python train.py --num_hidden_layers=16 --hidden_size=96 --num_attention_heads=3 --num_key_value_heads=1 --head_dim=32 --intermediate_size=384 --vocab_size=1024 --hidden_act="silu" --norm="rmsnorm" --norm_place="pre" --norm_eps=1e-05 --positions="rope" --rope_theta=10000.0 --rope_fraction=1.0 --qk_norm=false --attn_scale=0.177 --bias="none" --tie_word_embeddings=false --parallel_block=false --init="trunc" --init_std_qkv=0.0904 --init_std_o=0.016 --init_std_up=0.0904 --init_std_down=0.00799 --optimizer="soap_variant" --learning_rate=0.00788 --lr_mult_qkv=0.7 --beta1=0.95 --beta2=0.95 --lr_head=0.00768 --max_grad_norm=2.0 --warmup_steps=200 --schedule="wsd" --decay_fraction=1.0 --decay_shape="sqrt" --final_lr_fraction=0.1 --batch_tokens=16384 --max_seq_len=512 --doc_mask=false --train_tokens=102400000 --max_steps=6250 --dataset="wikipedia_en"
Each number is 200 + 40 x the weight over the matrix's rms, rounded and kept within 0 to 999. Layers, rows and columns count from 0.

# layer 12 MLP down (transposed), 384x96, rms 0.234, rows 100-136, columns 0-95
206,281,221,215,220,203,215,158,161,166,206,196,131,253,233,312,219,206,189,202,217,151,218,156,153,156,175,176,298,224,176,193,181,197,219,232,178,146,152,264,194,153,168,246,172,239,192,239,185,215,210,157,191,194,147,136,210,290,233,155,229,179,230,172,251,137,220,189,252,155,183,187,164,148,207,230,187,229,160,202,160,158,174,221,216,244,259,211,153,171,232,207,144,310,158,212
165,185,220,192,195,180,224,184,253,204,194,218,196,205,164,181,163,203,118,201,208,217,221,171,182,268,188,203,261,206,231,254,215,115,143,178,190,179,263,236,233,167,227,152,228,249,277,150,242,218,219,282,213,119,206,100,246,174,83,224,167,128,215,219,196,192,78,279,240,199,164,158,156,152,218,197,183,206,263,173,190,195,179,162,262,263,258,201,127,198,158,194,192,234,209,190
190,227,204,196,150,180,180,273,230,256,173,183,246,252,190,165,221,152,187,200,155,145,203,106,165,145,243,198,175,272,193,203,190,196,151,209,212,234,247,236,218,237,299,145,237,132,272,152,137,177,198,240,163,232,166,128,286,194,284,189,275,147,221,265,215,253,142,158,282,209,129,123,111,234,215,139,152,176,249,231,174,240,214,205,224,212,214,209,209,207,203,204,186,167,161,121
172,78,165,183,181,188,183,187,201,203,189,285,231,238,211,288,158,131,182,234,223,197,203,209,237,225,245,103,241,220,255,191,275,328,238,181,217,132,205,210,243,283,217,162,137,224,150,219,77,251,206,214,232,215,211,272,218,296,181,246,236,74,212,173,150,162,167,189,154,194,247,223,213,201,174,183,253,181,141,194,247,175,159,212,210,201,227,197,200,120,178,282,124,248,224,174
161,183,149,190,204,196,283,184,249,197,156,118,229,199,185,204,202,157,240,164,193,123,236,219,104,220,275,222,138,258,185,207,210,236,198,215,238,181,192,189,239,279,197,229,199,175,175,203,156,158,228,161,185,208,218,201,221,278,197,141,177,167,144,227,222,148,212,194,205,214,195,155,238,215,187,186,150,253,214,245,236,168,177,180,228,184,232,268,218,222,116,151,188,183,99,237
176,184,194,252,208,194,176,195,177,158,241,235,144,150,206,195,255,179,292,229,211,183,180,225,225,199,158,196,148,221,195,185,191,198,202,284,165,212,225,199,245,186,134,254,231,175,218,184,210,192,193,142,124,208,172,154,265,244,173,153,229,175,216,177,232,287,208,183,173,147,184,143,222,219,168,172,167,237,195,180,219,210,190,210,188,152,305,169,146,244,188,176,205,168,230,157
174,126,182,201,185,246,200,258,191,168,160,212,247,217,237,244,124,234,228,151,177,225,153,66,240,189,202,197,163,218,240,210,180,180,179,194,226,220,209,142,167,135,175,182,173,176,177,218,176,163,295,126,198,201,286,192,176,296,168,268,129,230,219,254,167,128,216,193,235,274,216,268,163,186,157,254,205,186,186,274,166,202,302,182,150,135,239,217,205,186,202,230,190,229,168,242
145,212,180,249,231,171,160,218,252,209,204,223,186,169,261,212,198,109,187,143,214,189,260,185,251,193,193,205,204,236,194,112,271,263,201,251,168,244,237,198,234,177,227,251,146,217,227,231,160,225,210,237,288,122,184,253,265,225,199,189,269,106,200,210,210,217,189,147,204,211,181,128,168,179,264,180,245,157,235,254,285,243,246,168,163,124,211,189,148,181,207,147,227,131,152,207
161,224,185,201,142,200,251,229,170,153,266,189,177,220,153,228,174,179,229,186,224,129,228,219,182,156,140,202,207,295,212,235,209,244,179,197,255,196,187,178,215,178,169,251,204,178,150,239,281,192,150,190,196,262,168,187,189,186,197,222,196,192,182,171,128,176,277,244,200,160,179,177,195,303,254,221,200,148,255,230,159,139,170,225,204,232,162,207,168,218,172,175,236,179,178,206
281,180,162,159,272,164,188,273,148,158,166,222,167,194,181,146,165,161,206,162,161,145,233,168,128,202,199,242,200,223,167,141,209,198,197,259,268,159,203,159,230,171,193,209,224,262,179,214,181,225,189,177,210,219,195,173,181,212,221,280,239,185,223,224,221,203,220,271,155,171,211,206,214,199,211,216,170,200,185,217,175,293,190,263,274,145,190,154,165,188,174,162,184,259,179,213
140,187,221,164,177,204,186,240,160,151,147,271,159,202,173,188,164,241,149,213,200,199,150,126,197,154,191,222,172,231,243,176,254,223,199,167,234,136,177,183,250,123,198,204,232,285,213,147,147,275,137,279,280,208,219,98,236,84,263,163,171,160,185,193,181,220,222,157,245,206,203,223,204,161,241,266,219,196,250,246,110,142,234,222,177,309,157,200,267,106,239,253,223,154,146,221
235,209,191,244,191,177,158,222,149,197,222,216,218,181,194,263,174,161,215,201,232,199,202,201,175,227,208,180,166,218,191,159,239,238,184,200,240,206,242,135,191,182,211,195,173,182,240,160,177,195,179,103,200,182,139,200,220,272,230,219,168,212,243,231,171,159,159,139,237,170,193,106,147,219,233,165,183,208,216,218,102,143,213,247,229,115,217,166,199,186,228,172,241,187,206,190
118,204,177,212,220,210,241,215,149,144,236,160,159,187,196,184,194,197,214,189,175,140,239,209,279,205,214,230,193,223,218,170,198,214,272,146,139,241,193,121,194,176,200,245,176,236,199,211,232,231,176,239,222,214,174,233,167,238,204,181,202,166,212,136,241,202,267,178,213,159,191,209,203,224,266,272,186,200,190,215,225,221,46,149,221,154,175,107,223,181,161,258,233,305,217,204
203,147,175,236,271,187,184,166,264,222,191,222,174,266,300,188,235,220,160,210,220,196,208,170,182,228,286,179,219,127,226,200,195,206,270,171,151,225,212,191,214,195,184,216,225,203,165,144,166,224,184,241,217,180,123,183,282,180,196,249,149,124,207,136,251,209,187,76,209,150,192,240,213,262,199,126,268,236,220,183,210,179,172,155,194,237,258,221,182,177,206,199,178,125,182,193
226,159,229,299,260,153,222,158,207,249,184,257,210,257,243,253,214,170,137,166,211,185,200,190,179,156,188,192,278,248,212,189,285,203,221,230,236,187,227,142,254,220,209,223,185,257,240,189,153,205,185,143,195,200,194,274,192,227,148,224,185,208,185,210,137,177,173,182,218,117,195,149,180,169,240,232,182,173,242,249,198,203,195,261,235,205,221,209,173,162,214,202,214,182,133,183
143,175,222,227,203,132,206,117,228,189,262,225,210,213,158,249,259,182,196,186,156,159,202,161,215,183,179,173,211,235,180,206,175,171,228,186,333,162,237,215,139,183,197,188,215,187,225,190,205,245,223,174,200,172,148,184,234,149,116,145,259,154,175,164,131,211,205,241,219,197,276,240,197,208,234,198,236,187,168,211,164,247,217,251,270,118,165,253,228,170,232,186,229,277,201,183
228,169,217,232,140,184,188,204,268,215,151,205,168,211,178,176,192,282,198,143,199,140,152,169,138,150,194,172,221,210,212,240,187,180,232,264,247,141,232,199,185,160,211,195,191,164,150,212,242,184,195,136,166,246,262,179,241,191,141,173,237,163,129,155,211,147,187,157,226,152,198,201,233,174,207,152,262,207,176,197,277,320,287,199,239,191,198,191,185,198,215,160,178,221,205,261
256,176,103,236,201,188,225,194,246,142,220,219,199,152,184,287,165,154,222,181,188,215,161,141,206,194,192,177,222,248,198,164,178,257,223,253,188,165,195,159,153,165,172,316,241,207,186,184,118,204,192,166,221,218,150,164,202,210,207,201,189,215,121,188,121,94,269,208,222,164,258,214,242,191,184,184,190,207,176,232,217,210,185,202,263,140,220,243,164,239,197,152,216,203,185,182
198,203,169,206,244,230,233,145,175,194,217,203,180,178,193,231,180,147,180,240,211,199,191,122,224,232,213,229,185,199,168,75,188,153,242,233,220,187,171,189,187,167,173,183,248,183,212,201,247,187,286,203,164,199,136,283,232,164,165,235,185,245,155,291,233,193,199,184,211,181,142,161,130,197,198,186,205,245,193,182,162,144,171,263,251,220,160,233,207,126,207,163,182,249,183,243
197,120,136,165,121,244,213,227,196,194,177,181,204,179,237,185,253,160,205,235,191,157,276,182,167,245,227,240,259,190,204,190,197,288,251,132,166,101,236,229,201,153,230,232,186,110,227,183,222,186,247,245,200,130,219,165,226,191,143,177,163,100,184,180,156,227,176,120,176,160,161,287,249,243,211,203,216,176,123,219,265,259,214,223,173,190,201,197,275,198,178,222,121,185,204,177
129,76,168,177,223,215,165,236,230,208,141,129,187,210,219,225,206,220,284,175,208,232,252,187,179,228,96,214,284,195,131,183,188,209,219,260,182,198,231,201,216,224,223,167,157,200,112,179,171,228,200,258,278,205,164,222,179,237,276,258,168,151,206,150,184,143,194,227,231,216,179,168,228,202,187,154,157,179,161,176,196,218,203,201,200,238,208,185,214,172,159,215,188,259,188,282
233,116,171,247,258,196,190,158,106,261,222,183,224,228,159,272,154,175,285,232,188,215,223,195,197,180,221,176,212,225,226,206,221,178,232,171,332,162,187,121,188,232,232,231,193,211,147,212,225,170,194,163,199,170,157,147,107,203,185,254,235,214,205,111,213,171,236,270,258,264,243,206,219,180,212,225,194,199,280,249,193,179,162,261,217,199,202,258,207,150,324,229,168,261,190,261
213,154,219,232,211,274,191,199,226,162,201,188,232,144,183,299,166,184,240,134,209,160,193,152,172,212,220,161,223,245,162,232,191,181,205,184,205,114,175,178,154,208,206,156,197,220,197,259,215,127,191,235,229,150,189,195,185,227,237,246,217,198,146,194,230,199,147,181,212,177,217,242,231,163,218,225,236,292,191,155,170,179,185,259,289,240,225,188,203,187,144,175,196,213,218,193
234,127,139,268,249,210,218,223,212,212,163,211,227,227,229,238,198,185,196,179,174,150,169,174,126,239,294,282,210,205,218,191,279,203,149,145,202,155,189,201,150,200,267,173,183,189,198,231,242,212,215,168,155,301,186,237,121,207,196,221,190,214,258,253,205,201,219,170,206,199,138,206,196,239,225,223,212,253,208,232,175,211,250,168,215,160,184,165,212,175,97,125,223,213,181,236
206,186,200,284,280,236,263,151,256,121,175,247,119,190,155,234,147,104,202,304,282,155,171,198,181,211,271,234,175,149,194,200,239,223,180,158,140,224,170,127,273,261,214,220,187,168,154,171,202,236,172,147,184,235,215,195,195,277,248,238,196,262,225,174,229,103,226,251,186,239,173,152,214,184,212,224,165,194,230,222,218,199,184,204,212,178,225,193,192,207,140,187,162,152,236,278
227,186,220,274,208,261,249,198,206,234,130,215,208,168,202,219,210,244,282,206,179,219,153,220,175,221,198,163,248,195,220,229,195,120,280,191,158,178,203,132,194,172,231,159,203,146,277,211,169,237,238,222,190,228,213,114,240,222,201,165,250,163,188,124,265,153,158,213,240,154,252,143,237,151,197,178,202,237,173,146,217,206,267,126,224,142,234,136,119,167,170,190,169,213,202,203
188,105,247,174,141,114,260,192,217,158,134,201,120,188,183,158,183,146,209,201,238,192,226,268,188,232,290,197,173,210,154,186,198,128,144,238,209,196,187,244,164,209,235,110,265,163,236,170,274,222,263,249,171,150,177,245,229,250,163,209,169,241,207,254,145,252,142,204,183,209,177,228,236,200,206,234,248,140,228,167,197,161,196,246,191,208,198,178,216,220,203,250,244,210,169,186
279,245,212,283,169,221,215,162,228,219,185,241,210,221,210,285,142,230,198,163,208,227,228,157,231,265,138,186,212,141,213,172,212,267,116,182,203,159,156,136,202,236,140,238,227,270,179,218,212,184,169,175,208,196,146,237,147,235,201,266,211,278,209,125,162,281,179,213,167,194,221,181,192,200,200,154,150,194,154,161,200,145,265,163,289,230,163,196,173,159,196,253,149,222,187,182
167,207,136,159,189,170,210,138,194,232,172,146,148,222,200,251,294,156,133,212,179,233,124,292,147,171,198,202,204,222,182,210,140,257,259,185,158,181,233,220,197,238,165,180,242,91,194,99,210,87,145,195,184,288,223,160,245,203,181,316,155,150,174,227,151,197,189,148,272,161,213,206,199,200,208,231,153,211,204,232,196,168,191,260,169,192,292,235,218,253,264,207,263,236,154,142
194,192,204,161,175,182,197,220,212,147,192,211,176,189,241,269,192,189,126,147,301,219,226,178,177,229,138,176,191,261,198,232,235,215,174,148,261,191,168,233,278,180,165,232,234,233,249,209,268,139,266,266,149,274,238,193,221,181,148,179,210,149,197,213,194,161,177,149,267,190,208,207,208,216,212,254,218,253,232,181,237,256,160,150,193,222,216,174,233,121,98,216,184,233,185,228
206,185,248,153,220,209,162,183,178,260,182,207,197,232,179,175,148,154,216,196,240,203,220,190,142,164,138,241,257,226,185,130,235,222,185,204,164,230,193,188,283,191,215,180,189,201,266,191,266,251,134,208,168,216,146,186,227,292,163,225,185,196,183,183,176,239,173,137,202,177,211,228,212,112,131,165,242,226,238,225,232,150,208,202,233,234,205,203,215,198,187,205,182,194,137,140
208,264,160,239,216,135,183,187,201,241,216,167,226,144,166,256,225,231,185,133,220,206,236,159,162,221,232,177,187,245,167,222,217,182,244,166,231,175,220,187,198,192,164,188,226,133,214,192,118,171,206,184,217,136,144,167,216,175,231,189,222,167,213,196,199,192,187,202,257,176,136,238,191,183,238,208,156,227,192,206,242,138,207,262,288,255,187,219,218,220,216,166,143,270,134,272
151,177,206,231,287,221,159,248,214,229,234,156,239,206,229,176,212,98,239,166,199,206,200,134,239,195,245,217,179,222,188,174,205,205,193,67,139,184,167,175,207,152,212,138,224,266,205,164,207,104,249,234,165,117,153,156,165,165,220,224,167,159,188,196,131,195,123,178,222,235,186,228,236,190,157,231,198,170,203,247,226,217,180,242,149,106,210,191,193,239,162,205,211,186,170,277
282,191,274,169,239,238,163,177,208,300,167,167,232,166,217,220,211,191,125,205,119,204,208,167,168,191,143,233,137,185,177,215,208,207,190,206,215,198,234,200,269,219,161,117,161,175,166,181,165,165,313,212,280,198,225,245,168,184,213,151,230,128,211,180,253,232,237,218,207,209,200,246,223,179,215,152,186,212,184,262,176,225,173,205,208,201,188,204,212,171,175,202,220,216,211,258
194,199,132,257,175,177,133,174,210,202,191,185,259,233,210,190,180,182,263,160,212,105,179,241,157,207,150,142,207,215,175,214,257,138,246,207,224,221,221,196,218,134,235,260,252,202,227,179,215,296,244,215,234,279,211,167,206,264,160,241,244,196,184,232,189,196,220,189,197,178,175,170,203,186,225,174,268,165,249,191,234,207,226,220,299,192,247,251,208,141,269,231,160,302,271,143
230,186,187,199,148,185,171,108,198,193,271,178,156,161,190,271,180,173,163,149,138,162,133,188,242,177,203,264,192,222,177,147,191,208,173,202,228,203,170,206,217,247,172,217,255,161,231,181,194,237,220,253,149,174,212,216,228,273,210,184,155,67,169,203,250,216,161,226,209,171,161,173,161,194,209,256,172,138,167,234,187,205,228,239,235,198,198,137,254,116,243,203,223,225,199,227
244,210,214,244,117,190,109,286,209,177,187,208,148,213,229,247,191,176,106,217,209,189,209,167,170,158,219,224,187,233,191,183,257,148,199,205,171,122,240,296,185,246,124,166,221,190,249,117,149,192,262,244,172,248,132,152,203,233,193,241,244,141,235,183,179,102,146,161,229,276,184,157,228,215,183,152,231,222,204,192,210,192,210,207,214,199,294,245,168,189,227,209,238,200,198,206
# layer 12 MLP up, 384x96, rms 0.255, rows 101-136, columns 0-95
242,220,198,227,124,170,150,193,203,169,151,184,210,219,168,188,230,249,194,142,158,250,152,142,170,199,184,212,210,253,177,227,234,202,156,220,210,226,199,274,180,199,195,278,181,140,125,215,197,174,233,167,133,203,159,206,184,89,193,225,105,211,186,232,154,229,195,212,191,211,203,136,176,195,120,192,238,169,244,174,197,325,261,208,182,205,180,184,177,238,213,160,206,247,255,205
251,248,189,186,179,227,218,191,229,298,179,192,270,200,201,171,163,152,161,138,203,179,162,137,259,214,298,271,248,159,262,238,155,144,133,174,293,237,233,251,131,224,180,139,196,212,102,150,170,227,178,221,165,208,153,195,166,210,267,175,211,134,182,231,162,194,146,196,164,168,185,172,219,215,168,145,217,229,253,204,162,256,249,167,239,174,211,261,249,191,262,170,267,79,187,209
254,218,223,153,175,266,203,172,201,178,207,145,150,203,205,189,164,175,178,162,160,88,217,225,150,168,209,258,174,158,141,221,183,154,157,206,198,286,229,253,178,157,267,221,252,227,186,234,206,177,263,170,236,179,192,149,224,212,154,147,165,287,267,198,211,190,212,142,203,156,154,248,149,193,192,164,171,159,242,185,167,182,130,216,183,170,222,265,173,250,216,154,216,189,291,167
197,192,201,160,168,171,142,274,298,213,285,269,137,170,211,195,202,204,218,205,139,218,196,184,218,209,111,215,166,208,193,142,223,165,177,196,212,228,222,209,169,140,202,174,171,247,126,201,191,329,167,219,184,215,219,130,178,262,247,223,128,317,222,191,177,220,197,233,253,239,181,191,194,223,161,211,265,224,205,182,229,256,165,181,162,227,201,228,233,140,217,218,180,231,182,152
211,220,248,191,197,169,192,173,224,155,240,140,188,227,151,201,209,267,171,192,193,199,173,214,228,181,213,222,232,150,138,190,242,306,250,108,179,232,169,213,207,166,209,144,188,264,267,152,203,262,229,209,237,210,272,188,194,151,218,251,155,188,230,168,189,198,209,237,157,196,206,240,204,175,239,207,203,215,171,219,251,212,183,206,215,282,99,182,210,155,163,238,201,168,196,191
220,189,242,164,189,260,166,96,158,201,230,232,120,181,102,164,214,162,183,238,212,192,211,235,250,203,198,248,203,231,176,214,269,195,182,232,222,199,202,222,178,161,267,297,237,253,196,217,178,281,219,278,166,242,165,163,181,179,201,223,163,239,146,199,207,280,169,175,96,220,198,270,255,304,194,209,237,187,298,180,164,233,191,157,166,194,209,210,169,167,206,207,153,182,265,185
215,212,223,215,188,194,278,258,165,202,273,223,57,190,193,219,190,232,183,202,239,161,203,162,228,208,238,227,168,162,122,208,228,286,132,121,276,257,209,230,189,164,214,193,67,148,228,243,169,212,158,212,170,315,232,228,223,190,215,208,205,238,182,204,214,206,74,213,232,229,138,169,201,261,183,194,171,159,238,227,192,158,219,236,197,176,198,197,242,215,197,198,184,138,178,224
172,233,203,219,217,189,150,235,264,157,201,236,222,176,208,165,244,182,192,234,164,193,158,224,113,255,240,142,202,123,182,245,261,190,235,225,253,226,236,207,216,159,184,168,205,248,146,152,169,166,241,229,253,168,217,199,249,209,179,158,182,224,236,212,245,213,189,224,247,223,166,222,223,134,159,194,234,186,130,191,244,228,207,215,123,211,231,218,201,202,273,186,258,247,229,191
197,148,161,239,151,221,194,212,168,177,249,228,240,192,162,119,197,221,203,237,213,235,155,213,223,217,261,157,204,202,243,208,231,244,195,187,250,199,200,185,176,245,138,225,148,231,178,256,153,225,254,266,219,237,188,206,147,262,220,231,114,151,213,144,135,260,201,170,171,195,228,186,156,164,243,191,203,277,154,210,230,207,179,157,134,225,179,214,176,258,231,187,209,158,153,195
200,220,170,187,272,221,138,175,192,152,283,156,158,307,215,205,149,248,159,201,236,143,191,206,144,205,169,122,147,173,214,167,182,154,237,200,166,217,195,209,219,203,204,253,212,185,111,230,154,218,136,201,206,218,275,155,172,154,205,160,257,272,215,214,204,257,219,221,170,285,159,236,252,154,228,220,185,127,135,135,171,115,216,225,80,242,245,82,247,240,167,175,188,236,311,207
277,250,231,199,177,188,211,205,164,181,139,252,174,231,116,240,180,180,211,241,255,177,237,246,198,131,168,185,243,158,118,229,182,163,158,227,142,186,221,204,196,205,148,189,224,142,190,223,146,196,196,204,265,229,174,165,154,171,200,190,231,176,171,179,167,217,254,236,189,211,226,249,249,183,208,190,219,183,206,227,175,241,203,156,212,140,200,228,149,181,207,187,163,246,241,201
178,168,232,192,219,219,259,216,162,163,182,180,241,204,161,162,212,212,224,238,216,225,190,206,180,232,267,231,167,187,207,243,126,173,233,162,256,166,160,319,257,219,178,186,165,166,130,254,212,176,217,173,242,165,169,136,145,174,252,202,214,226,210,290,238,257,212,245,226,213,175,210,205,179,121,228,174,232,179,166,309,225,233,168,105,314,193,226,222,202,175,165,232,213,172,219
160,176,204,209,202,121,227,255,179,241,257,157,187,201,172,191,228,244,234,240,155,202,215,176,230,172,220,149,164,221,167,205,238,199,125,269,180,177,270,225,200,236,229,179,175,199,220,272,149,220,227,169,204,199,220,112,268,195,239,251,158,118,211,196,258,227,202,216,249,253,181,165,201,209,185,178,129,167,168,146,270,200,256,212,283,239,239,194,125,293,209,159,221,161,216,170
188,228,167,208,257,175,185,188,156,193,173,162,155,193,139,203,183,245,184,261,216,261,164,261,183,163,220,208,159,147,235,261,155,162,176,163,132,195,185,152,159,176,241,188,235,229,143,214,197,156,123,205,205,162,164,186,182,164,241,202,160,307,190,213,224,221,214,216,209,185,262,173,223,244,190,198,211,251,155,223,149,259,232,167,189,211,176,209,251,226,207,225,194,206,225,166
221,184,225,256,164,173,254,214,216,154,222,122,332,228,214,125,208,209,200,238,199,175,201,218,178,245,214,160,165,168,167,233,115,156,165,132,167,212,199,188,238,203,224,246,214,310,250,188,190,170,180,210,200,259,199,232,234,246,158,267,149,227,237,181,246,240,227,220,155,158,183,175,198,218,204,210,271,203,164,196,259,215,141,189,246,114,233,193,183,264,181,184,209,233,276,130
242,228,157,212,219,217,231,290,253,178,176,137,240,214,220,228,247,146,233,135,168,216,175,219,201,252,202,162,237,120,198,181,231,209,222,130,194,222,248,200,204,186,234,174,245,179,272,149,200,212,188,151,210,258,268,219,162,137,204,148,93,232,208,236,123,236,253,200,210,254,230,160,158,178,224,165,236,185,164,194,213,196,165,172,204,232,182,230,262,166,140,155,283,182,197,112
218,304,188,195,180,171,202,246,185,231,175,249,225,177,158,149,184,174,195,178,179,226,156,180,143,184,266,212,220,177,258,225,171,174,184,214,248,195,204,213,128,187,235,217,195,163,296,177,266,154,179,188,233,173,225,234,197,187,298,180,116,225,150,278,166,208,216,166,239,237,161,213,125,140,156,166,197,186,191,147,241,166,235,224,188,151,199,196,216,225,209,206,170,151,187,300
223,242,262,225,184,276,223,204,142,186,215,176,221,193,251,237,141,170,164,234,232,165,208,299,150,153,205,211,191,204,163,237,182,251,175,175,201,252,134,150,158,283,230,167,193,226,154,216,131,195,248,208,217,185,238,196,151,145,221,197,208,196,112,222,300,183,185,193,193,240,251,204,200,238,255,183,284,234,175,193,169,205,232,197,185,226,230,250,186,205,163,166,213,189,204,182
172,217,242,191,181,208,219,231,157,192,224,166,182,133,201,160,194,238,176,172,257,178,248,263,188,150,167,256,277,245,190,182,217,204,196,253,210,290,267,216,200,172,173,245,162,164,215,239,118,189,286,207,190,205,143,190,267,162,147,219,200,259,157,155,186,240,273,220,167,206,213,225,190,281,149,196,190,208,143,115,187,167,30,174,141,194,165,259,246,228,215,165,205,251,181,156
203,209,230,209,181,267,257,210,155,166,221,211,234,201,158,192,236,187,256,189,195,156,149,233,251,185,280,166,158,221,202,257,217,253,190,187,255,223,198,191,187,169,178,248,223,264,145,268,167,182,204,204,211,229,252,178,207,253,199,144,186,230,118,228,196,245,189,168,186,198,142,267,148,236,247,160,210,184,232,207,217,182,176,78,174,188,202,192,164,200,175,138,169,170,113,205
170,172,317,234,140,251,209,233,183,145,227,194,264,198,171,146,239,226,178,268,201,266,161,196,199,238,196,228,132,225,180,227,204,146,179,147,172,146,194,174,190,219,212,183,175,149,227,190,147,274,215,147,181,229,241,230,202,201,234,178,203,169,204,190,170,198,263,224,207,170,199,184,222,285,253,222,245,195,286,137,168,221,160,212,162,169,212,234,140,285,270,204,92,283,179,145
188,224,170,177,237,225,268,224,123,222,216,168,174,225,224,178,217,187,161,249,186,205,186,204,244,189,204,196,252,217,180,198,237,263,189,138,200,217,249,190,170,199,252,239,176,230,246,176,146,205,203,215,214,164,200,191,150,248,143,200,245,157,246,182,156,266,175,190,139,191,177,174,213,167,196,194,225,220,162,208,188,114,240,151,177,184,182,220,248,188,250,159,100,205,233,258
231,225,208,196,103,244,210,175,234,200,149,199,255,217,189,157,176,221,200,207,248,246,218,274,281,113,165,218,172,177,203,202,157,249,223,235,210,258,257,199,165,264,166,178,200,126,177,213,154,208,262,211,231,119,236,235,173,225,159,185,213,198,202,210,158,199,222,186,222,243,159,239,222,209,183,260,194,168,200,252,223,204,152,181,244,164,239,249,212,220,194,151,225,176,213,223
142,168,244,101,162,244,173,227,184,263,231,97,133,177,172,183,154,124,150,188,212,184,144,282,142,214,173,248,338,249,273,163,132,191,204,191,182,203,137,234,182,219,278,211,183,249,220,228,190,211,163,247,236,149,237,184,200,184,184,280,166,132,191,253,187,172,244,224,208,280,222,144,156,175,197,187,223,279,198,147,161,216,230,188,117,183,226,250,190,167,184,229,181,201,244,146
223,144,171,164,225,204,218,256,182,134,226,181,219,220,212,217,313,195,233,192,227,233,166,175,275,190,189,163,237,109,193,230,180,138,196,204,164,236,229,176,204,253,248,183,164,140,216,240,201,159,227,167,188,219,186,209,182,202,197,157,229,204,162,182,252,226,184,171,245,242,153,213,188,227,168,219,225,219,104,123,184,207,177,188,161,242,116,248,236,241,190,169,213,283,209,207
229,172,220,226,81,101,207,293,182,178,250,190,162,237,169,202,255,210,178,192,145,180,163,182,235,135,184,257,247,216,215,160,211,182,132,151,203,201,164,263,223,222,228,179,216,139,130,186,226,205,226,179,198,163,234,209,151,195,200,244,151,229,213,232,219,220,244,192,222,244,265,135,234,91,170,212,197,242,234,190,240,224,224,260,160,260,180,187,194,220,260,218,231,151,234,186
188,227,223,176,223,165,201,234,181,225,273,242,258,195,281,161,223,225,231,234,225,197,237,180,234,164,204,238,140,229,240,180,201,212,213,161,190,196,146,261,157,235,195,174,144,175,190,186,216,157,216,291,230,230,147,212,181,251,217,182,167,173,220,240,176,212,198,292,195,209,253,198,222,152,226,196,174,256,181,208,267,276,135,174,195,274,234,187,139,243,224,233,211,215,233,209
242,217,193,160,200,147,256,230,172,180,182,237,76,121,162,188,160,141,196,186,194,249,183,198,202,118,204,203,271,222,163,197,186,189,136,264,143,219,173,211,166,240,139,224,191,142,161,123,244,143,199,197,160,183,164,93,247,156,163,220,101,218,200,139,144,242,300,204,214,211,217,175,223,152,211,251,262,154,217,176,244,244,235,202,153,227,216,226,243,186,264,222,249,257,179,161
192,208,211,213,227,130,165,249,249,245,155,207,186,245,238,216,231,214,194,273,214,119,164,176,229,283,197,244,188,179,239,196,195,155,209,218,219,173,211,199,195,251,188,184,241,162,277,228,209,195,246,206,142,206,208,144,230,89,268,109,238,179,170,224,166,249,225,216,186,199,177,215,144,154,235,139,223,166,243,197,207,241,281,191,194,117,192,215,201,221,224,199,175,120,213,194
218,155,138,196,177,153,205,219,208,206,238,182,258,130,212,176,226,169,193,196,173,256,171,190,253,248,213,140,169,266,185,181,212,101,234,218,214,162,136,177,133,209,239,226,164,156,106,131,216,201,203,193,249,208,230,182,103,149,230,243,214,211,226,190,184,219,219,209,216,208,255,193,140,189,272,245,199,197,267,122,158,280,151,154,238,237,190,240,189,236,190,206,200,214,239,254
284,236,206,173,148,159,258,211,245,243,251,236,169,226,263,230,199,228,217,222,209,152,240,175,162,260,222,183,150,168,227,180,244,203,177,216,176,166,178,188,217,229,173,208,198,224,153,272,230,198,240,195,187,228,194,185,276,150,215,165,178,218,149,265,218,238,237,238,165,142,193,214,206,194,144,225,218,153,168,229,200,221,240,138,182,126,240,269,179,257,205,212,175,159,226,155
274,262,205,217,246,154,188,261,200,230,224,160,124,208,196,179,260,182,181,221,160,159,179,175,233,213,168,253,232,244,205,193,160,171,190,215,229,125,212,276,214,183,220,247,146,234,278,170,193,159,179,173,205,278,257,214,228,202,231,218,200,228,264,202,229,198,276,295,217,290,200,221,157,126,229,252,188,264,303,214,173,206,180,233,170,225,206,132,139,164,194,166,214,129,209,225
168,177,156,202,220,152,242,234,162,106,220,257,260,167,236,155,174,185,261,223,288,234,244,245,254,162,226,180,262,251,203,250,198,169,155,207,197,241,180,146,196,160,231,248,201,208,215,226,122,221,167,221,191,183,240,226,196,194,239,202,176,255,198,194,176,220,145,114,201,239,177,148,192,206,140,194,192,239,159,173,179,148,183,170,160,217,220,146,163,233,152,156,174,199,225,166
186,135,245,219,189,194,247,282,239,238,131,194,198,186,203,130,225,152,238,205,162,244,189,133,193,210,198,268,190,148,210,226,176,158,151,149,153,220,240,173,174,199,278,153,214,253,188,196,182,191,152,130,309,218,195,189,157,214,180,224,198,196,268,227,163,186,203,260,240,209,164,178,253,255,220,204,246,248,168,160,191,200,236,63,234,175,183,216,221,157,192,189,232,178,248,150
192,208,157,213,240,239,116,177,152,167,225,254,270,198,191,182,169,224,163,251,175,198,265,234,234,189,189,228,199,224,162,229,239,168,213,284,200,257,230,169,187,200,266,239,134,254,201,190,253,160,242,89,158,131,226,217,173,149,195,134,162,204,246,181,127,155,173,195,134,195,250,201,210,271,134,244,151,161,193,215,196,234,269,117,205,155,254,217,154,161,281,186,255,278,166,126
148,189,178,101,214,277,267,285,168,190,188,182,186,273,216,166,276,189,223,246,194,208,232,232,225,266,191,205,169,249,239,182,196,236,215,201,274,185,208,212,173,280,247,284,183,164,175,237,229,149,247,219,175,248,261,162,166,189,184,260,189,277,166,174,283,170,194,258,174,254,173,273,251,195,204,142,262,183,197,243,149,277,203,174,197,156,182,235,160,157,213,147,135,164,255,264